Each number is 500 + 25 x the weight over its row's rms, rounded and kept within 0 to 999. Layers, rows and columns count from 0. Numbers have three digits each. The size before them is the row's rms in percent of the matrix's.

# layer 5 attention output (transposed), 96x128, rms 0.114, rows 68-93, columns 0-127
090:482489495502468488503466452512524488561524514463463524513512530478520447468476489501434533501494492481481491484518532505489504526510493500505474495510532495510454498461509487542504447469503472467529497495494504489496496511478513500513528472522452487499517524481473470495525532461523513531512468516476504486460445493528529563508493495522523507451460517520517478477544523495509500506466
079:474524529476512549492532493494499550473513454534518482514492493462449513492486501473506519518533510509541493500481463482487497514488482498504525536476496453476513537500505476482464518506506456510444552511500532505480537539463555500514499466445511456483512496512514503509494517492479487523468480510496501530525471531511481494509535514518514501554499512488482511529505467477520514503571
087:528471521495504494542526511470481494504470477530486504487468457465477495449482482516493478500508517488517501518475507546496505491486492462542527549506497500533512505524507480462510509512496533525550558480452514545504529504525482505542513547508489548464533505477498517481476501555502456458511500461492532483478511508476494475508512510507497516507503498499519503458455452528463469512522
097:506444465529490503517506486551531519494479462477547529490525491483512471477493535521526532528467550514506505483482518475496529499479500503527476503466542478464482498473515522526485492480536470514495557487500463511531486486537498514517456514534523470514470497466542499484491482501493507490508503513540518464495439514480551514541491497518534519495537514509492506468481504454518535480483
095:488465522493495477503490548538516465534436497565520516464520502519479489431494509499515471475500491495468481486518517503495532510500483523534538508497485526522556467474529520478548487482488532497524495529454511505520456427540482501505495522480498498502519483506475473512517497500501501504515511477508465489449507477463515489489508513460491513517506507495512493512540524523464528530460
082:520449494499475454513466453499517457515484540463491522485511510477504473504477506518471479532483502515480455523514559526492484472473503493532479505529531511531472507512512498533506505519530547504558457530511524518503534466518469536513518504563505482525513501453479515502506482509531525495507491457513483480493481466479529478470486489532496510484471471507513491514484469506470495476440
087:496529518506481467501545538496507528478484513513483481530521481464471492456484518496501476521491477545467520526483492495502519504488464419504499502499479480535490537492502479527532489509501463471518570502484497470480518504540489484543540518490562506502527500551486505496494483511499473537477530493561527521486496478497555478501527498481505516517470487511492532495560513498524493501501
088:502531483459506496519503543474477479521513503497512510489459508426522538481447487520461494493478461476508479509532538511475506495474519500465466470498534522500476486498489494484551474484459494505509479494508495485496509513506483472482544469465510508505519505535507483495537496494537495538478502516540459462527493476512492469515515508578456511532466477517512502474529528494539486527463
082:516458481521480510475551489449494544460535503462491493534484492529518510533523539527542533490522532519493540507503500494524488554532520486477472512533457486475505555525530529513470470502511467518491525506495494501484494483524543479528487502533487502497495495549489543478468537516469527511519506529502534528520513500466515512529481515476530492457484486516470489487540517505540501489520
094:517543507491536461497527515516481476511537534529544453484482553470461529487489495489452487504472459486487493538484448471497532500467467504490499496506547456501518470517532517506509511510492518486437485504465488444483505508557511498549470484474525494512493507528456489519487483484482531518474507490499493497481518490474518494478525494538486483538485508499497526560512522491500498481495
091:491445511498509479518515468505525508505470514526495557503511499482543469497452562520529496492530506479495486488568572520534496460510499527507481468489506536499506523444508501492516515500517500494534515516465493477510480440492463511513488516513512500481529496511506488481529477535534513460495467505481489530521556523482509474483497530496495547494497449500500483484490481506509521526458
088:498463514513478456477474489505491456510489484490459481502545481533536448496495499521498457494484516512459523489474511493508480528553519498520451495500481509481498499483462524531501490491538492517551486476500509504481470501474491500552534487577440539514510478483503487489499518502528503498540488522525514469474493471514529510515500484454529499470484492520497493465566518513494488518458
095:486488559461476498501502495497507475507549466514484488531557508478474462500484539516493469498504503492512527496549511462507543488505518541524497512532492502488484534521525463529504538511486502478501523507508541493479490449479479499487558480569525473474552465490512502487466487523498474513545497471545517480499509489452480466454523514486518497513505508502499536506466478482509501521500
086:454511525477540546527485510502498538515523491524534522491508510511458539506501532498476542502513488523511518502530477495505516471478455495479481541526469477470509494499519526513501480493457488450422528533469509457457465496527526497474510485439513498485502521520534515484496488499448490498513501474476482512522497520471497477494514516519500463496488515503510547572508482512525515512518
097:512528520507480488483521466457534492533534528500501496497481502462476515505462472531451488496484496476474483486539534459488493483533503520497497507453466484532519516528494514486517428535484471513474500501488529511441549502473512498515506447515510499502508477493472488500506563521553485505498511510483476497513482467569460503525494502509537502567503462495507503500483511506510500510506
082:505494496511465487429473507465488487489501486467496477504475462512513488482500451517513496466522514512474473486475465466500467520516546472529496534518490502483507499516508507479494440498530503516491491499545497507506485452532486469438542491522477514498542482493465519487544502520541494554505497564476431494513492471522519528520501520488509523521496492520473468461516501519508514509489
089:474454467539503478513464474522528475510496482472508548526530532516543457509513501498543518525512522530495518489482532512494492507503530518510499505494503552483490505456508492500498467480492527484542470474518457542555454465525477501433496535540510481489509496466522528478520479498511514504494486496508481511496453518515515516514475507511497505458546489506511460446465521483525513479484
084:529480508574520522488513471495533522471495512490529473487529435486507533545496493518493509526526547543512524509487504505537460489513504493480503502492474487494530544526481502479491525542526516515508509498485508534522499435555502507522468521522553508509516514481520551498492531549444505511512500521462522516498481486529512495510490502476533497488538480504513482462459506492480506511531
097:475536495527534467470479480506528495463516511489514476509509539501504529526541528474472499502536456535523520524542479479508537517519515502460442487498510499480490529503512472522473505505495496476448485469501547467536480533493489457475494519472500496485518542498477508475546469458516539540465464507500529466529489489550470519486525493509510464521507499515501530527522512505514515481535
090:471508474469497505532504505508507532454483487484506499492529494535502519526511548493526485496439489524495527461512514459518487506510524475468490511485428501501517471451487513537511515473502469441509498488501512470502504534457523563482479470447546521508450457493488515472502493485514486499507470530519485503487542517536478496496498472450526487481478498502505535534480500471490479488492
084:496532499462508548537529566515482528495489488510534479450488508519490589495506496504488511444469472490515499519527490560470534466482510520453502504496502494489513452518516506499491525478505495485466507526484513477478507502492505505525480477401513489511486529513483496504463488494489514527493518486519517486510522500480488487502529511528491505521466505508461511551517516516514483537490
092:528503502509495477504472500493517501463502464504542497517475494495523517479509497515485508500540544535474555478442453511432474518495514480523438518486485498516515505509502487462517462503494513472505496483484486546493492535540514492477521559509486515468527553483473511494505517501479496510506480485496516522508407496518559518500499497495497523514527489494532473490535507522462489520497
097:489499487454489512507476523487514509483528509496522498505496518486492509448568548477493522515524493507491477525521485531492454511559490536511491478506527479522497484470507506522497468507529462520497526483490539491517489544502539523529489465441509512421529547477498467448510480472546485520528478495537533478475493524492523505498496478494519493487454510519531488488502514473503495493526
098:502444474560504476495488492520516485474491518509462504524555500517505493475540556458511541520558514531473497489490465474488471539486449509482508515511525516481502538493493541494512523508520550534466499536505497503520494478508495521522477496493467499485523540477515487509520473513433538475492484499476476528524489499457545536460525487491507514512480508496497502503512489483454523498487
089:453479501500495556532509536470488502512487517495498487548500461509485543508501499518498499467499490466511506459539535505481533462529495466500482504547445515479510531505529502505486460461496469468499545513498506483471516502448487500525526465521471517499495470495504478496477506505473476524509500511534508505506506502494554514485501494499528537483442504528489538563548474507486554517483
092:489496502525485539491459463530488553527510473449483522483538526502504472515526494495464544511507496524541508539524525535496538480494480484487493510491473481506505493477510493509507457482522508466531555509464551526499490451518479483503503523493515434526488503493491534470473510496486512478474504471476527524464447535538511499524480525511474480494490477476485458509446503526479491502516
# layer 5 attention value, 96x128, rms 0.114, rows 69-93, columns 0-127
073:487561507491487530483506536500496491464525482523499462539498509497523488543480496507498572495469479493492486494508518535524511547513470453553531485514520473482446544515449457538488509484493556541499492496485497467497488505515486470498480492539522505488501534522518547538496531523498513486514484481497479504490473447545489498523504493506498501484508513513520505478522525461492460486524
088:496514540499487483507540507512507529509538554496519513507501479499500462558495481524511527506487473488490490508503490485496499525481497545520471467555475527498552465466485497487469519476460507496526536487515483432476496513497499492513519477490523501536511494493485443509494515497482501482483520428519434535496524467504533520482513518498490512526493513479485491475532511485496427534517
095:513519538493498508488482504531453521469481461506478496482483509510550500468510527501514475492505422519485498482496544522511445491503516510511527501521464480504525530496472470523506503459475528467517502484449557544506495525495475525485456472489468452515540525478509539472497518481496498485503502443465490485497524527524523500489453514512503495517499466521481474529520528525526502502534
094:510478509519526490532427504486513492546502515461468500524526502501486479462530545511521506493510492477539505482498450456509458523509518524493485494505446539492444459462454495494492515487485497482522517488486467473498481496484509548510493519469494483491515524520497496486511496494496478517518522482496498459503502551508515530494533537516490522487484437428528449478475491481489486504500
082:517503509515455493532516515500472501510468532475513555495475465492515468506508518468461447490489515505442518503475463459526500477498529483486465514494467512539526499529493542497509516486500475467494506500542527510502500520458484538472510513468514509533527488466500445438498477464476483472481481497471470527541492504505534506513523499470514522510485487475508507545501512559509490505455
086:490501492505517501499505558494513525444496557530487521487493479553474486493516496526497524474513463503567490485471443531486478538531505505478503534502493528537488481498432507524500542463475503508515498519469491508494494479475501494506453484503510503528494524530515478474477502499510498506492539467483517550481536459501481487487539500509470498494544462508508510486495560455496493531487
086:516490477511551446505497521465544525533479514531516467513516476504540505468514509524454518460530532516483502511504457509501521500505447464425501504461471492497549506540516520524512503503480443524499511509512491507492469482459481495488477484467536481497495515478482501459488498489506532491526507517533525537493523502498534472493499488454477543489516544464514489498498473498466478489508
078:489481559498503535478489513516465548449492502558513504488459522559484485519498489482495452516484484472536491515504501479510501510509513497506516512508550514476514539479535448469482480504520507509534523474506477539496527502539461461499511515532482508500503500549515520506506480500510517475487488488501515487466533466483477493496482494530498478490534514569494520551530499474451543505485
092:500479480548457534508488522481492495508459521509500533511549507479465515491493484457461506458491472503507490518482456508462463539503534512463473492518476516509509498482450493496536515521493492536487491522497522498520455494521454520464432501489539475519459531526513533471533473511493499532525505473461529520476511518459490462485472499475473506489514475485486475492493509497511498529450
089:499493531526479433545468481517468500513495516487505469486491488535560502481516555512517460478509520507529544493478508468548489536472480534481527501508519484513481467494515551496486522477476449493514523506515490513527560511448504510500495504508519487516510516498484465462479488461504478479500485490503513470489486512491517527531479523522562504473473518471535514524509455526499497504540
088:522508499500554487515514501500472535482487465499535504472483516472503533487490481504523443519501476473506517476530482451470501494499519465536535532512486551514488493473566518480505509508469510464509512476509471544510472473494504479531491503492440500483488507490493448481480495525497514519490494492467516493520497511509469498525502486513482473539465453498490478559505511434521547467464
094:498521500515463491510473555498495489489464524467492477492487502534490477518538471448513479482493472496517498517449503513473545514477547486546503501509493478538506470474507518520505538529486529473515489488461478516499523491458500495506494526486491476470512480509501427539463503501470490465468476479515479501545482511519535471502497493466544537470524481460491475525515492488470493440525
085:450491502481508509509473500507495520519461494487479516530521484526494482517508445437507503551495477502525504544455513548518491541516507540487538463486497502509482507495460461486508496496514494553509496491494493444494515505464485520515474509511481475492508497504507529537500495556500472551526505532536528495494518511526496505508476494456487547459496491492490549464512509472480522457452
092:560514495469497475470493523454500494499529505555528497470494499497533491494535514476463515429447467482471537492494455474535509534471469456463515506518529519492512511527510487499501503497532503504481512467528524472503495490484542505518486516530516523494531471499499494485486538483505545505506567529485513493500489559492502458516506458470484484480477515497478514503507470503453513498491
079:437493499513500515430470490482474540535523477540512507522490507468496485538521546482489555509513543477509486494556476473503534470511485432468491536507481506533505532521544471481485484513503498494518508516492502502489522473481521516558533517500472493494478508490529510483500508526502573513508518511479517493491507495542518486463507491498499471505538518499526477526499506462501483499540
081:474454511483501493484492486531489476525492486511474491494446498512561492482517505501532472488541535519509529485486539474499498450518501512524463522499496470499520518501489526543469481492498449442521467474463501530482487515480482518480501523481486483479521490457504495481498531508501521462510477479540534471523526543535515525498470507521545459469473539519526499487479486492548516464538
084:471483504494486512488465490508425477462521469527489520495504498534458481472516481516479505492498484485539486520555496518496506477474486479537504490541543535476547513474501537498502489460500539488503506521498494454500514523510506498528497478531510506570550517482507483495508529499490513506486474471498486491513535538479497512510511504540510476483516514533434573530513502510498479546495
097:466495442539524521525516501516499454506500479540482490513509512484502545476495506455475520501501481509514474487532504517531488498531525474491489494468538517491524536484507537522552490538527472520484474554512530536514547485502479486487457486504541493513455495514502500571463500570500494503517512513488532500492495512481464510497476495489448486465530494491518509456503492486496530467501
090:506483493496496489462516516490542491476465446505458519473473505471512495483533504498559512528485483502495523524505474524539458491461504521504571480456530479495503485532522517481483473477475476501491481492482494526508551493494537481501456493512448529484495520497507484537500486519528469482497506518489516474564485486524468524508485449538502486496453487503536506500463488529501547486482
079:506474533520518471528463477470527531496495505470501467519541483502483467441490494495508515524484505503511448541546496547508511506555498508466550426494518505479566498508505493485511510506493497515487538484492495473510501511528489518475487497438506521518494521536502546549494470469510493502496519543495510520482481472501502525503527526507460551495521516511513476484467506515472522484481
094:453500543500540505424506507514481508505521565521478540539512511480493516505506478480461535510507475486520493509520524507519499508524483534491494536522494525501539516495494523521521452494481502476508491481463461490512459506537472515509526489503517488484499490479520460513481546530496500530528541480502486514489532509509450518485561526510481490466456479529507495525513557465504460487496
096:504493499516501472521528508475526487487516449495498520523481508493531529472482489497476508516499481477507482459511498463482490515481514485502529507450512492551553502545485446468532508476478474524472478480479475501495515513508491498475479476509532489512513517564507448544488498498493453471553531486532542470461464473549497474506490511505479541516494477483505493493503538458518511473544
097:453484473530494526525508465536453481520460483460474547500535525514471504482486495476504498506501464493512466485511540470516501540473502496528455510465488491481436515527476515465503527483487543498512479494527517545488504530515456490498526497525511521527482515490513482428491488505504476556512503494499502473469494489489502534476518511510513493465519458496489501542504521436533489491497
093:482487515497475489493520515482500486503475515508471510497502508561530454493495530497552497537490509484536467504492547519527518528511500483491552510467509566484482470464512443485540518492485519505499511443484482479510563491485522489481502501507461490517507493477469495501488479514505509550474521551462492524509517479524521509507530449468488513521508455523519477518511476495464532462478
088:509490500453491512490520532498504481480540533548496478511463465526531483474503493461521450499500472494537504519474510512543521488562524488506534507561509534495544499518493535492494509486558514490497488474543515499527504523492502512508529466521520504500518498481524568541499503493483490491520474491532502468493515485501536546529509511510521511510502510502487510443467560520527478474473